Weights of a small transformer language model: 15 layers.
Each number is 500 + 50 x the weight over the matrix's rms, rounded and kept within 0 to 999. Layers, rows and columns count from 0. Numbers have three digits each.

# down: layer 12 MLP down (transposed), 768x192, rms 0.245, rows 505-633, columns 96-143
# up: layer 12 MLP up, 768x192, rms 0.238, rows 506-633, columns 96-143
down505:483545510578537532532476511489596536583444495545551548530477445501533435386479465419521535449495538520560551589508475532453578458417444499502537
up506:495549498552522515500564486564495520470642506393558542530433483448632475476453540493504550480562500514634570448506470550453543517443488523448487
down506:513540465456529534481505505460552522473461455581558501471523551407557440510545528469492510470485492552457439614455565539532511463460487484442620
up507:531532572457528419442452543503538486491468424589483544452540544506483361502624529514549562644467453456539572400562521483448555473495471524586450
down507:536565470482548454468588496497410482554572559500514548565541478550451549540414495551464560424629404479495597433534500615533519415496528512458547
up508:463488566524569455532445520418496483539508455475428473488565509472428497499526542424571503500535437553493405508523462571430507529497427537550456
down508:507459507537529455492557514440478422556485465534430558489563525531459485505567554509488434509514529472535467515471507485505462480564475551533561
up509:554487492521447459455468459452535471477482625608479454691508501521457497483502544531589545462471562482569476490520570528475538470571458543413478
down509:472501495554563522502503555535525524577500475533438538564488409432521433522510595431457492473471554435572591472491477536517460551496537460533561
up510:488540601519459500549412580444513552406443480411532413547478353510602508571568545540542522411463423498454491564484489506431501588499536488557461
down510:485531479487495480466545468469497458516450491518552538469495521443527509480466585481451496465534500548507538500471561556486529518486502475536515
up511:429448515504481503586523567465548557498503466503495507580566469504579481450488529483490558485517484500498489523522542512503602418498449607461505
down511:440527450448458536496597465467487490526516435462461524535580506512400454518532579504539421439564523513416479488441596585471497495554457599544484
up512:446544633472568369431502540671506601533521407494509562516469480415445510453469535525474538503494457403460448504512510540479596512506526425534502
down512:551523465485482453455543445510570551426481536559473446551499539557551481512517504449541461563561525450486473516442424530477467426594464435493443
up513:489508463488499552438509537606433572487633471510530517510441469515562551472475451488560596492536453387476500518455411438538556440529491493497489
down513:480506522523436553566495409518541533431477447527486535516498500497491522519495447461582529497498489523452456464499460449574541538489430505470399
up514:442473380540500494556491481458519547575544519506541440519447547523474430502512542507490479396420539531503432551491485425436519437531465538496487
down514:570509516436486548526545539451451387597519541504443560474516491520425559509476495558497575513444533474516441474562523515433436400528526433506458
up515:476478503504489557470573471487529484549575513610480445550486465488498508442478501487455453464496458470639429505566545560421430497541482541485510
down515:446477479564519463552474495495506578393495508538557567467499524608540520502450497554483480448535404510456462467482546466452514455485412472631524
up516:516460527449524438505489450513447521525494481541506523535528485443547522487526429462480501502595505514506523495513511447483511505427485507531454
down516:512528486536478349542541513462527493624574480494501387477465577560572508475435480481524543480556430444428491407394490449476456541434452497467524
up517:544490566505534459538564482451441523443615565523521494553465580437431484552518512465501472436579552455488528583510537381499526536423436453566543
down517:593506488496525592356500517479473564555506497486415546512504477529572496571467493516496436535415547518483467480587478618553561471557514565527425
up518:496482465469543578616488531547461558518576462506561502480552521504469490431449521485540467540500352504567409436565523532555480585495491494595498
down518:492470508489571506386471503467513502470532524430517479413478545547524535576511504486494526536497527580444514502547548448505497533488428527497451
up519:474466517495433495589613446538398488477459605611496458532521534493491485617469546517438412486546501459482509481411457453457485502495444484543466
down519:505582518502474551506574531543540483520562470422523444590515533379404522470501563427493374516547559388512605494554485529529562574526651444425528
up520:537524440510412457501474549445513536496472517573541480494596476523449569467496526503547465494536458449523541462514512485454574573472487418525502
down520:461506446516549433586469525566530437515483467528485446488490454502481521450438531422462468433464491499515498428371524488488490496486554527524573
up521:542539503521551565472476532470424500428542453511532444547454485507514496530515577479510436537478404457433530492540588562569541509550593500548490
down521:464643530576516564626526498547460566549529488530491554478486483490417457403441569511484483456504620461392482557542570469523474482536487459470524
up522:550496548474453463534455443485518561533523578561516522489517482513566540540481453498387547458461565616540516501479454499463557563472455478565510
down522:519434473530593456518549598449480510497454605554444480492512522518521514493645476470440537504401480493552609578450519479522540455580485476508604
up523:549446526533546497470532469601522532493444548473437511490553496531474470507480435489459580530444378527533486475472537547460544500540513509425524
down523:610512527598541541550505620473538439519487430464515641507461483442535582472513516519582421491536580473501460504523533467484557436538585471541451
up524:480436458470530549504540538520464451489508512512422404474382538567446580498489456494420521394441464444529478504437428415496546477639474438461518
down524:468429536457544548447495574487494557496489517491534466409500543495514521440531591509421508514602505486487534473446500402530606470430542373548608
up525:466521563381470546528486521587492464519510441559521477442508475496519549569507588365382484483509514565539580457481479511456534477557525382589578
down525:455487431543489461473490495484566566467510534453500567536542624480517539467475452596524541510553465517495486497493511548536396564450485512509511
up526:591374446558544510470510420451572513551483567522536590532525330516497528561530496523537518402505527426503581454525536485484488440529469500509468
down526:552518486546470546505380516482572492499454479435503485431488521491460527517427616576521520501471499574485440473391499482509449509553537551481511
up527:495465571540532526557444499499468495541501526453572483485533475553485608521524535461490515452529451465520514472594562546472582502522530446504457
down527:513410494539497457519539467494525568463551473485557494471543407445439477477488485525567479494497646432474566465554473497524424529507518496417505
up528:572559476442413524511536558467479526436610457457573573553522587537515524544554509362440428446538530559524490431579582564482557488470587532487470
down528:433488517514455564451486399538520544543482455522494508536434344636590544508471445499441562433574553578480523558442430512447553517419485523540564
up529:533543461609610479573504535514495495561478418463509516534489430573540474444529461588461457513556551484511525632561446476496478437577559498496548
down529:544462539475462553493527517492492465555609530550501503467561505435485499544524512531547529585468525442514523456467558466514473472455509527545507
up530:501476497528496482485441502510506450484367475477441540439496461537581495483518538412442521584539471642475483489489482443453454527553566543488492
down530:480450559517462512538474531481486450484516490565456554436584480439460478483492518480462548456527487485564516401499504505494501496497503457510440
up531:404466456414550550482602502438437541497489503439523502442459478600471590487519524520430542577560444395450479418455447474460522459644508488527564
down531:515486433465429519531447564511351512502595442525588550586468593498423525478567568552484449477520509537531536426505470418583392519506571511469444
up532:462429540489554474458539597411560522430540549517536543500550489500442530511453505557526562406458540482504539483477548444482513480500488464547404
down532:557492514505449492454462573505520429512466487483528485524490442541538434536510393558425523485465485497526444612556540515510620511455542531509491
up533:511591532428487559459452499442517558536484483479438492521504520542436500454382470443550420393551521451515495448469574433568554461462466514491536
down533:489534578510502562566549533485443451499518576529516427348498533637478435478488469560481494476461456433436489588463473491456508581591531529564521
up534:576534512534505474479492501564472431517471525452441496511520515542407505504502486575490438534463411396473566558460528525486434473472463531490502
down534:413616512555523453502530495437553515491557408508513516433475462474555568441533544449510600587498512546484518486500481500532467519413489514438473
up535:501388475463487498424508470475535501377535525531414521463547571489463557572578571527520520466555477548544453528511464587410550487458470561545586
down535:485471599472491517436526428418448499470452466478463524544547507472497475563502428427475580544545504589481554501535526459428445448555498543454495
up536:487477407462502667503511511475458549632409387538492431554441492518474451509459581478493412583547596464552520510493507532560460443490542514445521
down536:594562506502542510483599510496482505506584417459533439497510538556471476509514506502513538498468548501487516480540531486520484482548450487562510
up537:518462418566526540492508509483523448572554516515509452408373511402509494476398556482498440547487512534499543526477540444425504506470473544511480
down537:437394537453592474529515443545412525455460427474517505528503478528508551501440485449418536521437466543520490525464499577527511553424486496489495
up538:472565596442441467464526349573615570510473444488514489514488459609532480447482488487468484495504509530509531507529527564443502454455519482556402
down538:439420451507420598537520495553584477611511530516526482479509489490602523506470487533503522481496483541573446489585478438381467478453553408503452
up539:428501445549410527531416476572515513481527497532494479449536442495478573532444488457488510482452449470452467463523509483465563563471504514415496
down539:382509538506552515566488492502427493591447482542440587462477515481531491448510467462547509552514606432427561441495467465508522528493485488489482
up540:513506556514577520550477512629456525440532473468595452526498510510453408474491538494526446447458475555550501514500527460613461546523497458507418
down540:536666545505521510433413451539582535508513519562428532533535468471486508543579526448484516571510559485452491450584550439513522589582500490531622
up541:445515520524506474531463485456503585546579517500500475611485579458553533491496485522552620424477437543555432590539426431587478446487437432507481
down541:546460528492555578510433473473593545486516438532508553504403613516501451506505526566457557562560545439486476492536529489444462561548428615488506
up542:491631482483482514493428441562495561568434523541531554544507504550486500527436494535563602398526528512466474488553498437494500473481445491446510
down542:473493564604518453415470409572548467515584547473402425591590531490491489523492537530444490483491611513568505471527499571494547443475537546579456
up543:498492548528445563505541505506503498447516486493572474510509375555590543443454424467421518500591487431399507490461562430533484464540432548548556
down543:538453416488461453522511463524528412489515529450590562514560543572500520547434478506556506527497518546452476544379545598452480442512485560540463
up544:585472586543457491465461444474481474566546420505420469604509443565440602606563545443483477468495632558505583503415471493486527497568506445467471
down544:452464487560469449501544497464561471520511481499600630497415521451556494472419466524533463479480482469590551516542565528546483537622484534484489
up545:507549443492481569476462537444446553455447533498408533525521518433549514476558441506526475585535505361521524466436504491519525494446449544498535
down545:564498427448407477429535457445510464456529578494536529483557503449600476525559462542510573491486504534475500467582503507502521460551476541464506
up546:410514573531452488501530440498488496474558415475428537520439556436517482596557525526513500509511486516545494467469508442501441537445425427443477
down546:474524535511473513497561523471413501548480442605455561481433443570443512506426427394533553446503528537483477449463516573525510576509480480543497
up547:418426571501559499430554526421471488463502453577536533565475429487468522475491495459528499515491512507591533547471502531480458543455561504540537
down547:515554494502510441475483486470535452470510510476551508548515565403510543479490462433463469469563431444586537480485513604481521523480485478544443
up548:525611559462423520482530575580476616556494562582489485562494588534471539538491463460530506504462423478539429436626416427527386481460437447516583
down548:435467540461510371456557563499426498546411511436544425486468398496564522412543501458559510565507483397504435550456437424504510484360527509474552
up549:392511534541525471448501448469570537471486504568467536506509528605588439520518503461511518549458482560521431530479509532527473397496419447578466
down549:580589519507549498535516468461403512437470525512556461483412487387507545535535477559489417434602464511513508531493560427409460423440537541471570
up550:503557459519430543472440447445453504435517524521489476560500455525551457505509433468482544539499512548518507504478553469603542477505456527463519
down550:505465485507537521446546564520516500494572590477530540617499473432484585500528537495495413502475468528460500500495397394435524478479560490515420
up551:532490509466545393556576572497465457490558482505541508592602476475471551479453463445568491558457478487572500361468471514516507484484556477505490
down551:412532536479549481434470533545531507472543518481522462520605467495465505472460456562385548545576487568513564383474471523387530513523521626523503
up552:443564513561404503405520569485555563498466474611535545584554507538425558602522458445385436612583518504464523461443490466568486463558580589507574
down552:505568468452489466517432502416514518604408539503438475536503544513477491493535494462526534460492443460496482525507465509533534549546473390480517
up553:629525650408506435459507544548510591496462464567518465499481493509534538428457563601468580476497511567563487456520535557501547420460566571420513
down553:540478611461472515479472556448584470507481557531514421516538572462533380461517354469491525468433487519384528431450537482441479480510531473592510
up554:499483453468464367418525502489519594528493450585530403535453493495537498581473541477457526569518551465613544522514459503537637647491479428459570
down554:523570512447450434500569427462531489440441548531438463551474502443534504512522550377452486486528545490492483496470463416499478426518556476529485
up555:377396529557531488480585538519482479601431451477511534562464451471541549516512428417543402557495450502600502582434573494525572519503408462467536
down555:558447552451453563462541459557562478489446449581529539535513485530620619459514409505507510467491463455460448577438517504593471555562513544499481
up556:413517530543570515435541548517419499634424560515537504496468481494483488490569501566518456530456441457458513493418494456544563608473535539512513
down556:524478516458586440437498464475402559496501542509503552527524488497531464588459438482555504493454592480492486464430509492491490582496509472411495
up557:562496518447506525481476468480459529526481603412504537463457517534475577524416528588507564513546572598579504528593519459466506470502455557444441
down557:441481498564417514484567478496558464464491459537507548518483436346585434501486343434490438471468474449458522408531474457515572528528528536500593
up558:472485515491428464554438548515490507607545482457507548541461476546463560583499472378465548553465527556517470464499523534476482429490407510580459
down558:433529425534427472502452453518535476503507453492551511497484443537601454498421404503448596422545557534534498527480570537521450434526471492490541
up559:443476463441525533504406434549587561527518524584506540585566480431486448551542484503508493486370516526521377519518518519486531528549583522525454
down559:468513511496568512594485366522509534515442519521441557429472527569454494532410517465612587510452549445534566601498445516412521393368482536446489
up560:578480470585509508545500563535489575462487511457450480492440498557638466423471498484512492496524514508530496611496461486568529388456481470534530
down560:471539511511469568457489495468451486472462487544484534525495534450450404539525467521487579453437515596477435479442440514527525510536582474518549
up561:504502571487511514618429397548431584466452505435478430475464532483418479473426502570490626446598547460545590541538537493499542553544537419458487
down561:556484477560529417414400564531562552435491623527513437530555444578416554524524468573613501475441530416529557460485553523566500494463510439505560
up562:563466453498550515506501550457452503472468579487473474396527503401495515569526496524532430479488560589502491517556549513531477518469466520535518
down562:497544542455470461491521485582515497513563506614475549579585489610442506548475463444436495510452459486439494535506450582542523587563518422504599
up563:451562473475472569446474521470543434481547450544553471505485480465417466554527605563601573541441510505555546465571517598601533390477460452465510
down563:500420593590508449534501446571476495479447481477564473504521485492554502467446449478509500518438458481541499454452466450447463495509559551533428
up564:516458475504505444591433450434555496518557496540553449533432484529491518528557502484418481423488400439588366569467507476482534452484419602564425
down564:510532449428535528484426548441558570523475568455399534510511469480570533541437536559559391435508573478481559443560454450467548504526553507580564
up565:558529513541526636466467552496440447493493472568542488419450528455475574479477444428612511499469437559560496441538512495427579456412448427458495
down565:568420436450593421560577457438473531470407575448433484417515475616471619490526529476585491501496444494471439576532514463511445492511489435460536
up566:569465542480576471544521535458419504583555545522489474535452519552499620465560413519533403504495529501565459490484467531517566477504492523548588
down566:528491447477540457493436460464491378509537497466465578529589488475572463455503468435508480494507492435449452479495511485464534508444408511518492
up567:440522508470478577455537545606537545466501577390637452497579491420516513539466458468529460563473517648488481450522504419469490573438501505437596
down567:420501538622388476494414470459449494431474443433523519524490515479461492430511486519588584462504467408478443480446543464453540465497515437532452
up568:586492480576468449490593545494486418435502510534480447514501609518429461434483476399529547540485434549570429465570492534517502461491447493506522
down568:445488482457471507466455454545448519451564459489418498495501509619436501467477480543496535523468485521457471500530507478484549500536588488455464
up569:585504429554489594431555544532542477577497470521525509496476485502520459497563586474479512603434509489533489523477486482508429431557579424380552
down569:446552511421507514487510526490478546522488636504548427577535466484442520436502379518535482496463508508474527456477565564437449494479530538438549
up570:553461470521465559409543461474509432415493538549458490561580442504505611458537540466599470416605492429418522498464405486485443573487495525460523
down570:518479574583554547493476488569511547463418547402543512570489487531506545544547571477457474510490464472465471526461490543402452405472523535558445
up571:467425485452418506590441452446562450489474453434488379431540505481558526505481544554586432498489459472442411463504424500532586563412438432505463
down571:515435667529487481448478596483512564459547457571498423608492508502462482538499524461493578555547532363469547454511364466485434480519553513484446
up572:507437589549455554507437532485569542541495378541530528483464469438457444488557523488485538523593509557540464586419482405539491502474458530575541
down572:428554360435435485506551507558416527483462483474461616532514458514512477450478565477555524536402605529466471507499507454451523472557442510521530
up573:505440515418537458511464538426532542535586591509496509582429454487530532503578519495463517544472533521513448466460524443457502555469389484451516
down573:478473548586506508531456563447549513539451525540514552443522522543511472446561465559525420491513529432540575493500587501514403559480556422502513
up574:505419524412487455575462503532599467510557453526462501522475503488467493576471499591426517538606486501382493534503510496455511517450591534602521
down574:547511598498626505488455587485573514495462391353483510521486577505480448525546456509375436501418479440514436518549480500439422483522392528457552
up575:578544473548422552504410430412524466487428442400492464591563546514460573538577449380583397506498528441491508415501515474519500549539512484603497
down575:507466467452549444453457545484471552466533588502536570469552464535451562471457453607558476491559409523480619482489480506470528467425567499476599
up576:563549546536501585525532488562495571553477536468531545521489441540495445482519492502554561450396412511571414565459413364459522453536455540565483
down576:532554488521434547449482499435505493566548516432482555563438552433502482477516497514448509496479527526494526493527444541483533522508579447339482
up577:482525476552374495452522397536563454510459578453567406526418560501502619519440488546555549588494458524479615536456511461474554536463492452538428
down577:482544366503552475373538592493517479538541443532543570426399489526556379490575524456514439505513531525494492461566510433479421573548486547547517
up578:489444526497412468494492533563505490553447542515373463479501517504526555520432456447562554541496545461516544587558417568524557446434538487508496
down578:553502433471508475486502517540479534468556455458535439524506569522486484427555485527486532536479471555505472510497516485476529522476465550454436
up579:549424551465511546553512574511432508495502463564564469509487488466435598498424546569458463501595420557519542525402511461530435471462462480466521
down579:451516439425572421613517442544503560491518489469462545534476451535527616510457499473552556494491557510518489483519483490487407505504452491484477
up580:495500481465506550577465499468424457524504451490417533605510525446566550509460474551587484476522482525557458527464513507494600475535455435458555
down580:575524426521498474539453493549530481573490488531427434556506516466468520508517544486461521507491583572481446567455517510508554482518477491543477
up581:457508440477541536488521485511514506458407429446434536487482481488522447514559548529488485597476527577544546454378507460455473534506435464444560
down581:509599521501527459515511489542478407499504435541519477481553520526517550468485574602449548404512446530470433453582545509463545514409448527453571
up582:488485473517463419500526561514385440509375550497495515507492498483574565534605495440527478495519479423497553525492376550480565424512474539473620
down582:530515438393478474502488439540520500540525496475419422498532484548472627445500463532515479461499586471563572440475526514535427458477477475489528
up583:467515456582542498452497525476538568463436469524534513444618511518485484421527528539469478656392504481487505501426496462499449490551504463532433
down583:537518495534417522470388445516508463495521520544433498449537576544584397501440492543400522500532556485658509458541564437619437470617458402513570
up584:537567504470396476579450554525483540587492422525486500582475462444448479381469482538499475475449426529686431619532492466415495478495404453469493
down584:411504487470485430580429496554486542577508563555447609487495587557494528406513537570535643583496556508459544447469493440467497526496475489458630
up585:533584442480518563471575478493410522555558441450508521474483519453494431425512505471469557487459484512562481464447473476401454392538495419476576
down585:486436493428496594554561576523475489511408468450515461483426461588444496544560490552427483425565531469488448319527508366444476465540480506497570
up586:515540473623518515564431505589469504417453485496538505442489544552445546495492416509432460607536491519565566497482575515469519482568564469533591
down586:442489455493485491538507569550459434511462473487509449447490522425535460564452502516541444516463548450584467482416503545494441508482534478428533
up587:480467590589506562536466552514487506535517471511503478486532496455540633480521543453512433491426519522487498424463492572484473457430535504612543
down587:514452569411447484492569583433469446597425407553450489445492464508524537599554489473482493478554439484354510597487513434507567489555501456490540
up588:506573532427495501536504538490479460493536486500534516602487586528582447488451460585475566577555461606547487554547575542441500594460597471424517
down588:449477451441457433482595555488475479574434453462466489496474528530517489500549606499480560385517516417540509507498469545550530473517434399430464
up589:590521506558470530475474485467506554474512548391481449461502549411434503564425516427404506431570445484585433513473463491507513481589479446564466
down589:602515455544442553502472392532555544420471539499560490521560453489527491459482481536504519465533514540459484413492539476442442540544438514557538
up590:461449462464510579558421438453494505503522496606444573581486538493593636544471434494446543516431523488495491505388533402476529482507480513531471
down590:530498535419462495503495557524467486341584511500474470502546416430470534460484439493390546503465548503492524524356486617520572539444529577438433
up591:544545526478487451421482494458515480501573524564476541469456526489515485446579520508458487454489478515490493498566539524510531576427463569444538
down591:550594528481425513537545495505543499450544480442519515478543472444470480469471424493499575465559477556656496434552544400553505376543563558449470
up592:515454544529529581502463456523442499459532496518469461440438505523570553488476551429449549548449564569514514547481393490463525456474449501479518
down592:520532492519548472464519457510549439490540516519501504482534426490523376536539459463470457472549451457482555622432451459437552450492527499465596
up593:417466517500525484524540532447459588562556485598521456534426455461563466572411527544499465585434491603493487425532523538551457600464437541521489
down593:539439601480459420505516470612509446449563496542564563489401565441504582459349433440470579499486430485451493500475438603428437514460534515391494
up594:487533526445476524480504533486442493484495493510525343562477469460500489543506425554458385521552485433532541464561468512433606429522472492557540
down594:559572531538418399473459468532494499519439548423612488628558490505537503472506483459480546382501414382525499495528582477507575526510530463444390
up595:450464529563457519606499412530493555514395522525495534460463495500511526560588466529430470570387409538561436486508523415580567552505517505490490
down595:528474362419501578577474425458444516517489602451579542503507470532496476536463601447509504504630519498449466524508431517519487435459531499549401
up596:569539505564499581473551472515568484525522482450473516564435590500508533518536577458490473458488517522497532460514494452486565489543490477479485
down596:463487566482478528509467503459485584526486533451552562427474455530408494574532501373490470571503504583411486525428506405499520595517495445392553
up597:429512496595609473479467425452418522613482473536426597475546447506499507452477514456521524488526503466524508517526439416493513500505422443540498
down597:566507493544370484389492520485514550533563522451501440505402603506476515541498541508416555513543500533525492456553508577442515556453533522480537
up598:521483586443377489455428550466514497497477467451513451492502503483462521550438513390579470536420509515436474384450508466459549557514476519441564
down598:563460583459483516452410472562468394413433449490518529547436526413498584453456500470614538448575590544492398538470532476516443513540523504515533
up599:427453535534469529552459567508494476479545493421517456529524522453473497490463412443523542483448420566520476491534526459409444542478488517542506
down599:448475422532470483409512562545489525447421474464459537499544612381406501551579561486469534476488437436444542379412558560551475510508608497429483
up600:531463560501456510486538579452368488485579530458527479548530576485497473489375410513504465544506570444507553378441441531589547550580489512501493
down600:527505588521508428525570488494397459548545588480466508550508580537564547490499408447505460474545381550397543525435352489595429496464476505503541
up601:476444454460579383587484446545524500478511425370563491515547494494538458428505478556531552576559489466459440573528562558465581498552495420496459
down601:493386549459463501484421444486505581434463497477443563532539580525592431514561452525489558490511507461473532502455510452529464522472488475501423
up602:564485524461488583636514497471467495488495487468504489487485476550523423485499475523483441522468487452470394451513594480516490524472402566501502
down602:544554470569533426545498474507481516519475436568501498377498555508530492517500514493480478436478560492566520521487550490515504508443496541456519
up603:454442570513420507518574460514546485494345512449468488501527545502572477553536447519533469441461456414488534539429394413399490471499539445500497
down603:522397561568536649571584507529479531449522530459486471542446439470566510424437533502404453525485396525471534506459463512515462516467533537401469
up604:464418476503575489468488597596542519456580425473569489501539501509544430611453548503532450504502533515469582402506408559508568524522525495521551
down604:455404537514473640526499444550509584575401565517412467425568491471390563457519504559468499600469484585489496467492517507482408483459515563416449
up605:390485351534454551544541451458449565477507415476461531479460527470542482550463539501416444502522440438510473578517543410594530433463430565557454
down605:502507556458576522543471535541582469518442584468554522503457422551523489506426475487571481444562501497525499467569536526543505537499499447565574
up606:478517527497590545507578453466506497543508538521568448478356486503514602542506483511502506432534521546574510529523491511462513483556582520404421
down606:516479492455576407638497515507413491526494447507452507477469492564466509467514482562517490563573469500521458473437498470495549482522493537542460
up607:482440488448451476442484527427450606494433453503480516468470446537464454493602533437491480552461483582445444485558481527444634537542518561520499
down607:580542509501508455471512504541573510483469580467515529533509459378531517468444460432471543515512493539484513526529471502550485494516515456466514
up608:437494557507575548566460466557381468507534471537471473573573508584566538623569560552464566495476450522580461498474552474536496438545441411457479
down608:394429561458528397484526509519539446483397535524480420574485520501527559493539559537552639522506523492479533457495560443493506493468440520545386
up609:474458531435581521478421500501467493522507394505559427426459543551514478527618528504438514548422509466440622550541583489529492523424421534515540
down609:524488474538592484526496483525479500613564508437497449568470472457534652479480483520492502488462578546549448503510519540498472502511392477569494
up610:382598455509469473531393465376529567508432480513471446485584531520555408464455518523539538487601566557476551450528449348462454585518414449495547
down610:576490519433514522456588495432426432517583455535454513446600453505461505516499511495491590487458453519453509584424365448515444395501496547557544
up611:535519510452495378511464401467476449546298613501530328556563483620477486478577541497454508624502419511504587557493438549553598498612490467479520
down611:512464542493518493532501545478561510667594506458552502630440424542443488432500571483542466624508476490501522506475474558496457542445513529567528
up612:520496532568497531481517572517545489629527418566523438553534411482507479564466445504561474542562495446580454379407490464514495510573455494517429
down612:482460505457485548487473510531398465399431407543554531484570537522524529447568485441559464440552499456470435467388565431541424515527649510524481
up613:460554522395470486510559475473555499563542450512507459534499546477436542547495470496499544472507514458562513505416476448470389484566478492454373
down613:591501506506498473498511450548469574457530521442478515560510576508517525568526472460494527455482600516521498494500555445533499505538536520528540
up614:497541547449472477516554535545553538573472469404487472476511512514472501482510418462550377522499502451495475361539457477444462410570507515475529
down614:517620531487539520427574528525456483499490585436444541410469552580570496462531482591493527431531381425524604452479502517512500603564478427416516
up615:444401492507453421538485541490567526513440549510470476590545525497509489533463441547544589471498462514509414417556488524441442395530423495496497
down615:478528475522546532455423491473621422440590463421457481513456515473555543502543566492482461532501502479538572542455522478549449463554478431530385
up616:484573458480524469568467505535502585489443472472486454456546467440441593495517459468551548568479474588542492379484562504455405541491474568490505
down616:561478540491470555427545548460516515471466472543548511468419532554484492436477519426563513455467482473486465561513456424449585498570481408524581
up617:525416560489552588448508446476468468455488532434468484455525431573547418505519438549492452495435510504528528493599512515508476618548509492491467
down617:536490480444520470484445557514573440451523572484425602535531507483461543534481439507362508529565488437458479521471533483486490474500500492457455
up618:478450464474503506464528487507512542484425459359502433506538472502501440533548558542502495551599452511460486431539544430549541555397438422529466
down618:562503509414414479550559441456469502381454475524490484509460528500516467612502507496529370473524392524564508445518499389561621460469538544529534
up619:404481469471510458389523463523524609508492492527490459439475511561532467475560459626433561476499371534529441456411491496445548617553579478517534
down619:513538521458447608503488418531469477447507466604588535531481460419525499457466515507518506551456490516498540452420582480555507537499503535514470
up620:597525507520583526506475587417487491464585535587514488539486405423438453576432464535438530500521413504558476491496450410637467461529481453476473
down620:520513577529550539561476445454525429632394564515535586473493382618524493465508521569603508507504540502443501526406544485419548508477571417496597
up621:475548525506470518497469454423496486431444547482508458504450513527445507497466553556518517556463439425467546434544458484494519548435451470552491
down621:524490506516628525578469337507522521541499548462527538502591498451547523545513413591498402476507483498565455465433493533486508509445495505450458
up622:507526445485491456516642503560445548492508486501519483480503404478434514474473555540458577518512532509508525499469481412527436519556385508530525
down622:489433572482520464582427577487510576541349443480493546431498504425534478518461468587520525569430523379456394528554506563517458576506493502463417
up623:516453469517497434467491535493536464542485547513518477539534495506488478493469628493539510455538539508449514515506538432496420528518514454502527
down623:563492471449459582479435464514439525458510499534502539540631484589562494489478492532505493407460564559543506474474523430551504474506571566522458
up624:486506533501475490516504519488557467510505439466478489537510477465535498534403443454511533460410449499489615566441474617478610546479488448470539
down624:534489472537522514444403532462519558466445531510553544506561480519441514414523498604440421556510545559474372474524448492523460447386495440476465
up625:478433515528471544564488499477548473469451567489501368466427521572468533462505410413520482461518453540521508523508478449537464357495507440528343
down625:538582406473450374521544473534441525434542522581535603524468493449397471496430561527459401481506406469541470372531500467488495485474558462504495
up626:520490521492390504418602494510451504568442471478524458522475364524488473518546483513439558445519571500547562497556464518611529469555518557479565
down626:511473562527492469441472459526480519576507530543506455453391609454485556577466414532531450419507510497456571507462555609480498459526396538554576
up627:562565416522491490492515558500461531521459549554551578559452485542458505461383549557449523457519476445525444493537487496465442509521491442438499
down627:661523515500539489454479490469626454471558564449458498444460477534509563522526442486479493550522510464511468462557415556519496490481459505474558
up628:539438546583476493476552578486483411558458480495543473535499441487525490483531534523568512487549499529534501488449438583532456504536488510580620
down628:469444471494548479450478445447554547408541491413455507462382448562486562370539540506480498468507509469524459516584474517460538538462471501485430
up629:466559609517520432504499552497498488506502499443542538502481454574534536399508515488500448490485411519526510390530500499462455426490543551462555
down629:442596538541449587583487602503499508546493503461543521560524499534437578550506429489462470471492482510508457460466539554471464430524487469478505
up630:507477561546488559503512474485502592536576415514492515466483507410477543442554508520509458486425491513458504473558524471533450562508495433509454
down630:506442502530516449509571435482481570463473507565512543464576455463459615505416497490507495523417459477581435545482433515500487478528411408456610
up631:463492546499471538530460487537535519472543497412539450582485464461486508561462459496463501495593491461511571484450506522509498553543500576563584
down631:398534445519531480446515536435468519566497516465475425447562489539462509507443518524560497527507531522447444477647479520465482496487446518425621
up632:533500512500458513482573434443480524441483491471478462500501467461420510578524487518470491542543510475504442556462505499533520545464486509459555
down632:513503495449536511421467556503481494560491485514604536465496495482615480504534538515479419500480573427571494482485444540485546419457472542576489
up633:514477457544541450486500506476565489474514487430531481546488495539576454509518558463443447427523477465516622482442521520490522567524511558464465
down633:545487450434580583486474511512472478381449475456538491524533563453452592473464555551507588491456481613513468535487586506497514515472515508559491